config = dict(
    n_layer=14,
    d_model=256,
    n_head=4,
    n_kv_head=4,
    head_dim=64,
    d_mlp=1024,
    vocab_size=32000,
    activation='tanh_gelu',
    norm='layernorm',
    norm_place='pre',
    norm_eps=1e-06,
    positions='learned',
    qk_norm=True,
    attn_scale=0.167,
    bias='all',
    tie_embeddings=True,
    parallel_block=False,
    init='normal',
    init_std_qkv=0.0312,
    init_std_o=0.0059,
    init_std_up=0.0312,
    init_std_down=0.0059,
    optimizer='muon_variant',
    lr=0.0214,
    lr_mult_qkv=0.5,
    lr_head=0.0137,
    grad_clip=2.0,
    warmup_steps=88,
    schedule='wsd',
    decay_fraction=0.728,
    decay_shape='square',
    final_lr_fraction=0.0,
    batch_tokens=131072,
    seq_len=256,
    doc_mask=True,
    train_tokens=880400000,
    steps=6717,
    dataset='wikipedia_en',
)
Each number is 500 + 50 x the weight over its row's rms, rounded and kept within 0 to 999. Layers, rows and columns count from 0. Numbers have three digits each. The size before them is the row's rms in percent of the matrix's.

# up: layer 8 MLP up, 1024x256, rms 0.328, rows 733-779, columns 0-63
# down: layer 8 MLP down (transposed), 1024x256, rms 0.0847, rows 733-778, columns 0-63
up733 095:520560532628433442482532488490499532544505462567542500529629495495539571544535508510491568540576547586514478446543474522529525510481559481551469552497547479508477502464473471566491539538604495
down733 097:509447457517531374496455534454535510505603468483489429505559482617507431497489520485449542482488547484512552561504493442488448400553463484411437463527566467514607566571425552412523489462569450
up734 101:503471514419484524569610477493520571422444486578468485448482488504533510501461502519545437560490432413479448436628543536528489526426468523337604469457482476567459510555531459534475549594532519
down734 100:529441504466467482533527482504576466476543532564455535480535464460483403441549570516480481479500500506467526499434512464480414552466438504507473410486480466559519408418501513491479443404464545
up735 100:541523504440470555500506522491605476470500479512457502485570483497499486452555482493557493476440570488495580577547612432447549492498562484443558488464566419499586522557636419504525376554506521
down735 099:419538425468485525538526485436492495527528496479490529512472516437431564535468477341508491541567531541475460419445538500538549465470485582571562554457522523517536500483544543453474501553517455
up736 097:525460540483494544477500497494498503463506502508548447464531512532501439549492493492576527533448557564369406462552550400494475460566465488564436530471478526528491547488455494508551457549450538
down736 093:434466560456398431549533568470551495497413507450446538398481480530497524577474475492486506478493456484538551547551463503559524577519499471400504540565453457511557445551544609520473455468516507
up737 097:382538537520487478510468562528477461475496436575478568521470461511565498472476530549570362470512506488555502508573536495560473462497441554435490499430540504501319568391489519500564481507424386
down737 092:407500474467539573500440516532444568459404534425535523557506551426498537411592549494443536531539588523529491555453475490490568561457452515508522522546549473492438508490496535471533428545479508
up738 089:498521500462463421463492509441591386502496603474581496445583418573427437558459449501454518600460507520370529380575414504504545509425449510506564526480512486483483495504493435475525481424521470
down738 082:486506468611445473536569519499462521403489420522526498579407538511488594448524525602349518423452523574470522476557457422470488499536492496533541464578436480496489544483543534491491522502443474
up739 117:478527568508525535452511407478440448522459423494438491426523443504521529449542501479508477490479496533454531454474510399567475553519481523450545490482617514576532473471544514411506510519488569
down739 131:545503562527500497449522469498493519541474484488493505487550435416498570498586506588496492469487503540462490479493531511519449456560540515441582582428514441569549476509561491490478519390409482
up740 106:495520535520612493529527507456437463506492523538460436480496517526473512516630549530515561560533516491528562495519495461470478515485476470522507571425470549527459543472467470480645487578467452
down740 107:478494519540467512538501405473486483472522447515535497458451491419488525555620500511566463603531508500441386472547483418458451512432483332478470608527439558549509481525454425441563543463462460
up741 096:466568475571541463526650478451550547544339501465433527474500464413568535499444444486432474447439466544467505552534492478524535482518551562519556478484486543519558539433525418532538459490495453
down741 103:514487482544496393398415500446555550542514495458482398453557503496534393528509467480381571529522505505569557434482418437439460460550479523548506524495531508517414466561519508516444457482519557
up742 115:500564594449407454405559564511554383394468506369526571552473575459511480521543560485440591534511523494504514554481417496428458488489469543519423523523471509551511487451546428469506528573465484
down742 105:514491378528589472554538551590449516558450448598495487574519427578389523493576447503511527416508458525480525450473574445512490486562511477450479446464461540548477445425362522491574553536518540
up743 109:468487583523615468505483498443548411533489509530498591533437495506440486505526524437430455572521483437464580478544495510444512496551504570486509414532472521456485418473509456547577574545449499
down743 108:537456494597568428493512473536531592554442528505575514506547435482504484508483456515549451527502461495466460430536357457485427446561476528478446477540483432558476515545539441565515439539566582
up744 099:461551575424465529454551565382522527444461521537470496502523550441387530468512489469459529490486527494439449414579411489426442507518476593499473471568590522518490480542481415513414516521498638
down744 103:426532468469530592520525492523472496482485525482548522597471427562484514525456477571486502542437439523532454479510459520491431520477486487465488479553502551535392516503542493379479438611524537
up745 109:546412360497502504430579591521566633517574595500527486470406439445486533477413446562475452499381466568489482452489500443641544418531523557499513542437522525385522546514567508453463546538477517
down745 108:441496487536543510586517537393462427502542496540457513416395540453489517572495513471373410543400561519534551382436601477527470500474481463428482564532489527562524462471551488433527435400525524
up746 100:508446521523586448462473535561460527500464537566443573494506530466466524503502496394452610499417452537560465474546566434573480425421494488444535577492609494440521459448547536456520494499501445
down746 111:381450492506424516482533464492493414554510576504566504490450485513545416485449564501535492528472493552501521590492496610406500533503487584526514500564502549474497520438449495510569411477520472
up747 096:501500526539529529506501453456490519465522600457550423612552538451511509462453479590484504565557466407578555462563513427468524463524412523541426446543501451530579472410483534488532533488548484
down747 100:460528426441582460565567485401567547493581500526494444537407529520475450508438561420515543506433463483481510574507527522409526514547494481575496568509567534464511491490525525511520521493489474
up748 102:536410594435536506593510490479512467498436588548475486501529496514441649477526466500551462491443540485534607412486527542568486567548501509512463478424511526515519541485496528517482613574437477
down748 110:520581385583419472535560507400481515548526435547526500472571557428557484512495507550367466496462404519478452464582545489415557500515551454544552393591465498607419429480468466523461462499524517
up749 097:500531457436395516443445524595530523564534438547515626481441513539427495537485520652544484520443483432495441560520462529508499400463399570456515463519554464528451561453494491445539504561484469
down749 089:512528421504510567483453477485499438453499563479477529460558434504538526464519559449503484466525516485507588397521468376503577487474510478501543452487492535512522430513460458481480558510452550
up750 101:542481467458507486521566485473543474497463498498474523532533530603606531499471506615523467526454443455515507472420530429460568527483480498399468403501548483554531526473430503403459501492559423
down750 098:568462461529511455540576456543604538469511483507603487466612413447517578475483481434539527466521476488471505455488478546459561474454537535429427415522503468523677485498524516471469571532471521
up751 095:532419470550497384592466353535467497587576476559505578547580507518612489525552397526504472556469398529467495442537441491588523507472413512494506521443480511484494494468499477450496568463473482
down751 088:520483467488445504592488574462497493566485505558586432446457435551476530538482516432467496493532450489482482554565493457480490540530418508575457507517480500532579471509527481537437528427593559
up752 099:470470437477429495551504623417497515455591516474476582459527602447488467518518516603540447478584433480438543408555536461403478552481462484367490597539420460475431607604509592472504471454534461
down752 093:443575447547525439598427458542438535495513572500504444477464507512458468443487540540500407507485466529520551496566568494441536503524594546475495529542505475409556432468479357548529422538542517
up753 097:554488543500634589490500432496477500503405462460560531547456515541472509482496447525522540498520536509581429477448449498435485422492489487544494475640520485434494480477494558471468530551483540
down753 095:471513548569484497468439564519435448499540502418491518545531548522482532570389509580513483478555406496505459490449452509490539494471422437558454577467465586394500402441526575461439559469480518
up754 109:555477470466484477509500540460509439508498478571626519540507481532523564520517546560509559530488500610538509422416564475492528496537498365564584565511496524433455526466482453561495465575504525
down754 107:491537459462516526484497568505409535414427497511447524489449473506482482449519453408518523573524561454498472498520409528527501555496385490503530454572454532549510406461511463612490513576477521
up755 096:521500519581512447515530546469488554445460436465497602488478487466491532363423517550572549527511463471548478412480518519440524469423573439378478510531475482454415603452491441405536533508423507
down755 093:413534470492523539461457541540487529519433482541540503536501499516477517480594521553513455467504520597475572482483493512443428526469484461449483470381575570492459450474530474510440551492465453
up756 105:467515501501465538470522481499517383506562549517543495430501593473561521445439468408472506577487520396485487553449608527490531583414518491411490550580617486466472483488492439489576512395553475
down756 111:555533506509438561560503501618503533479438485640520499458494518486404559508454542497568508425472469514576424507501575504440540566490488470539462453497539609548556559404467519424490563470475493
up757 098:481470530399409591475521562451600545463526477503545563457524453544458497570561468497551475543471498477454438537419523476483487500549512521435469445422427523490483508420494554476513553551523573
down757 099:435492480437544594581484490555467496450492459446455472502468552524494519515610605417441515550543617488473512537468551427485517390516493374423533546429537490548564512526482516531536512534456486
up758 092:553501526426466527482487476438495502532550434473593465444590513398493515556568598503522603550439445503443479519462496435497528568493534577493436462493545572519449376523471521541533520443553495
down758 091:548535523447527543472504482438510478508501550446444520494507521487496515541500487586533494489494492430552432529482481573475419398488501481551446566526443539516465509528569546546546499437507508
up759 101:535555560596495524485546485578465505481496574578466538499481530583564556471618449426491423556473562432467497381533465516428538427558470462415431482456443411506424506557524494496509538431526547
down759 111:599438466502326542499440513521419422479531523481449497442534456506458484541480473682479495539466591563528488598525504490507496492511420409551510558535400519531634434561550519518537483435476544
up760 107:473570594462495552455525480666512419507532525490466551548495420474492480523557426484493557513506484536376481514546472454485474539533487499534571440481461459535501506509566371484510481536486435
down760 114:491450435533532497529406537570500506438414461394511515547528471424514433454570441400411489583531519449446485396456490528504415507501477461525501494526482528457498481469548442497502541554510484
up761 103:453485407469488495509483506519573479500480560497551456429477643450417604473473449665544466543562492555541397536671453458529493504453464407468559606511604498528567506514480541491506496540532515
down761 101:401559550459545496550556479480485503544544458572505426472574649435525474586572497447614515510481571473481404388593461466484486503555546483486507481499546492421531485480490430460528556527468494
up762 095:496454502546519441542544464493529448427523570452398490462468507435526504485570526406550473462495434533475422554473541480594480534457513548485455417603545488540580516500490516654433493457457391
down762 096:488460545463516543527544413478489448520503466505501456526505520414497585472542521536479508418514385426556570468425542399534431412429532432576517447539532639483480550490589464470448477510564429
up763 103:434547578508450438520625490425466467487551491502511469513459418481519524509482486549548577504549418463624411524446529543464508473513535493547495451435626515464509459537468472540532517527513549
down763 105:512516484459501519523482455535544459494482430536488544563411541584546515506510469477482465435427415508488476525481501507381454521575469561490525414521508580452497461459533474510498499534431560
up764 111:462489473476407512548483480527453523422452489466492538531528448460501510463494501493454437507541511473499562552491444443459519525579505536549470520472527506491458435457417561535609484593532607
down764 116:591530548514430519464534522445461518412459561501471421497476493507466583524504498490506469497519537585655535407593518535450542489504464568575497439479500563492405441420524411442487484525584475
up765 113:432495535468558466530575500468498534510521449470531525533575550422600519480571549470558404426576476527492433501476496484490491417535538439613488545467431484575534488473501504519485482534519475
down765 116:423462515483487487507403451555489459523498418477529559532589444435543513374516482557509498546493431626506489538371474430436492512573510401576447488491441462592477539477453443536450403505512560
up766 100:458473492479451558477448480429608509438559461532558458481514517446542467392522572575520460550453554518435609464547573436415536497549482514473446524336455485523502574466573606456484401497523527
down766 104:506482413486443494572581512427502508513494507560563481549533545478441461512418462472436539474440472517566499454545494422419421471582470553533463392512514572467411519532454518558461508609538552
up767 105:456539471516478512529502478359513511556552477451512468514590468453440512499522493439513448519518502540427455545541472455527469470525503485420538531628470548528468391523484407486463489465611562
down767 112:579547532415584613461526429516438486490573498510613522510419484520491539438437494561507527449514490401526423490435549407485501506537408410522513418576496439372478428405561538520484457448396458
up768 102:500533495437554556484438560506470417548505495535485488504542494492553469596558519471469445460476617528554493460473581500545568400392541581467410429418590453504536529448482462496420557478504459
down768 106:446524469515592550480503507528659529425491483545520491487465547437500517462460483492504467479489571441528408568478585529504406451537487578477471525559449478523443510447503448421527555531404508
up769 100:517441532394573525519426481586480457456553536524527562513388503441480539543541443412568461472543483488554478537483495499499506624479454528517482520443541469401436489445548460490450491462496476
down769 096:446484534500459483559494479523491502492560463408518525510510551458451562478486498472475508486485455506478569483523439519499444490489481538457626533455476539566477518495509529484589414475547595
up770 098:506497472431411532499475526556495496488571486537506454416483514576394472544448452413478468552468518388504493369618486440421537532451521508597566574532499433515462416428459455476564530383552453
down770 095:501516550495524464519518519519519530514571511493451439505501480413520439437481531477455501533514502526393545488454472483472467459641439468580422532602501543507466499506508482417402514494560512
up771 107:549427542573415452446517622478487377595474502627511502501458548488557508486514537471495601446611483543487523571541412454495566485520391512501509510496417455418491522501504436507538456455544493
down771 102:398454383523492443494467497474481468475465505495571494368545483493471497533497465348503573473502458476430516558511575486406584534572442461586526534546601533454466520518441540512548574492471502
up772 102:511487430522514474619468499522550437395533479533600472570540457525543470473506460455516425515462521584509430437479533491416511482474434528476388496551456401472548470463538378492503471481550582
down772 091:478541519487535499512579467519404569520545508458449503420435524511398558565545406478528496502506575424419502507540490487570481537498556502470516560504451590513547493483596602559498638519446492
up773 101:481558615461523558443519518440514496589503426493439470534531502482385490465475453602458488424556495512531517504483492510428450521502414520470474510426506475532520483512485476509570595535586566
down773 103:502536420500488548510639538539482489458511527597482444469599347481475454581485478447496499406552536435421446363505526498527526454519484573509473472534558494544513543563505455465514625559523539
up774 114:471425524446542528437519488483550448434385477509462450466490545386410483521485486486472439520555510546585531518547460481502529563479448546420533452504465518545392463495599584598549471521540481
down774 113:468526436518522522531496522486529501507508516466513514414576546469569568415505432409480508473567540473511471406480381435537541534519406511510506484508478460485398481460543519492509519492585498
up775 093:480482515530581486524504482462547464504434450461545516405500568432586512411514483587508468534484469488429518472543454552503484471490468564470549453441537509500579493511522596490483508490459579
down775 098:500511546515494511427439516521482454465518409455521522455534538549509438503464496535609452495485516546504521461494564610576474507514497440517483555563445510412504520506489510470532490454538475
up776 098:550501518494524491439477460527504428519583543566508537568529564429452556434594543490514483488509555486534465494520503492458510464602529534442436498468469493417510571552463487480542620507549517
down776 095:482548488522445483447503506454502555464454460542456405527521488460522504481603338497432558536503527576409493593460482556572612569514522530543542434481473406516628557514531472442510535514511511
up777 097:453558515425487398517501474516418356483384467406493524503479357508565522504516531554559448507449519482578534505567503521455528627458432522501463543498445481546464433504440520544599539574477499
down777 096:536523437531503607482538473538502517471454494488510468558529556490477537594414446488361496525528496451502510427539465449599436468543564519549556510464512498406443467488544426479416469493518509
up778 090:480496468542461475452538591424504467471549499436378417391451571523379512509521550483492478415462525546454496525575556504541455483464522441543454549480490413483517504454523538500550507515583476
down778 095:534417370518484487539497471455575483474613523443523588483493483447302618508522546494441543483572460512428488548552511430578547527527483427527462491576564475442515435549451538589501555521551500
up779 100:537532566512484613506570364491522537518531557524438526459555537438578504606534471590440534585435435465462554552417498425472447485479500522488504417389583531528407386376472503524525490504481567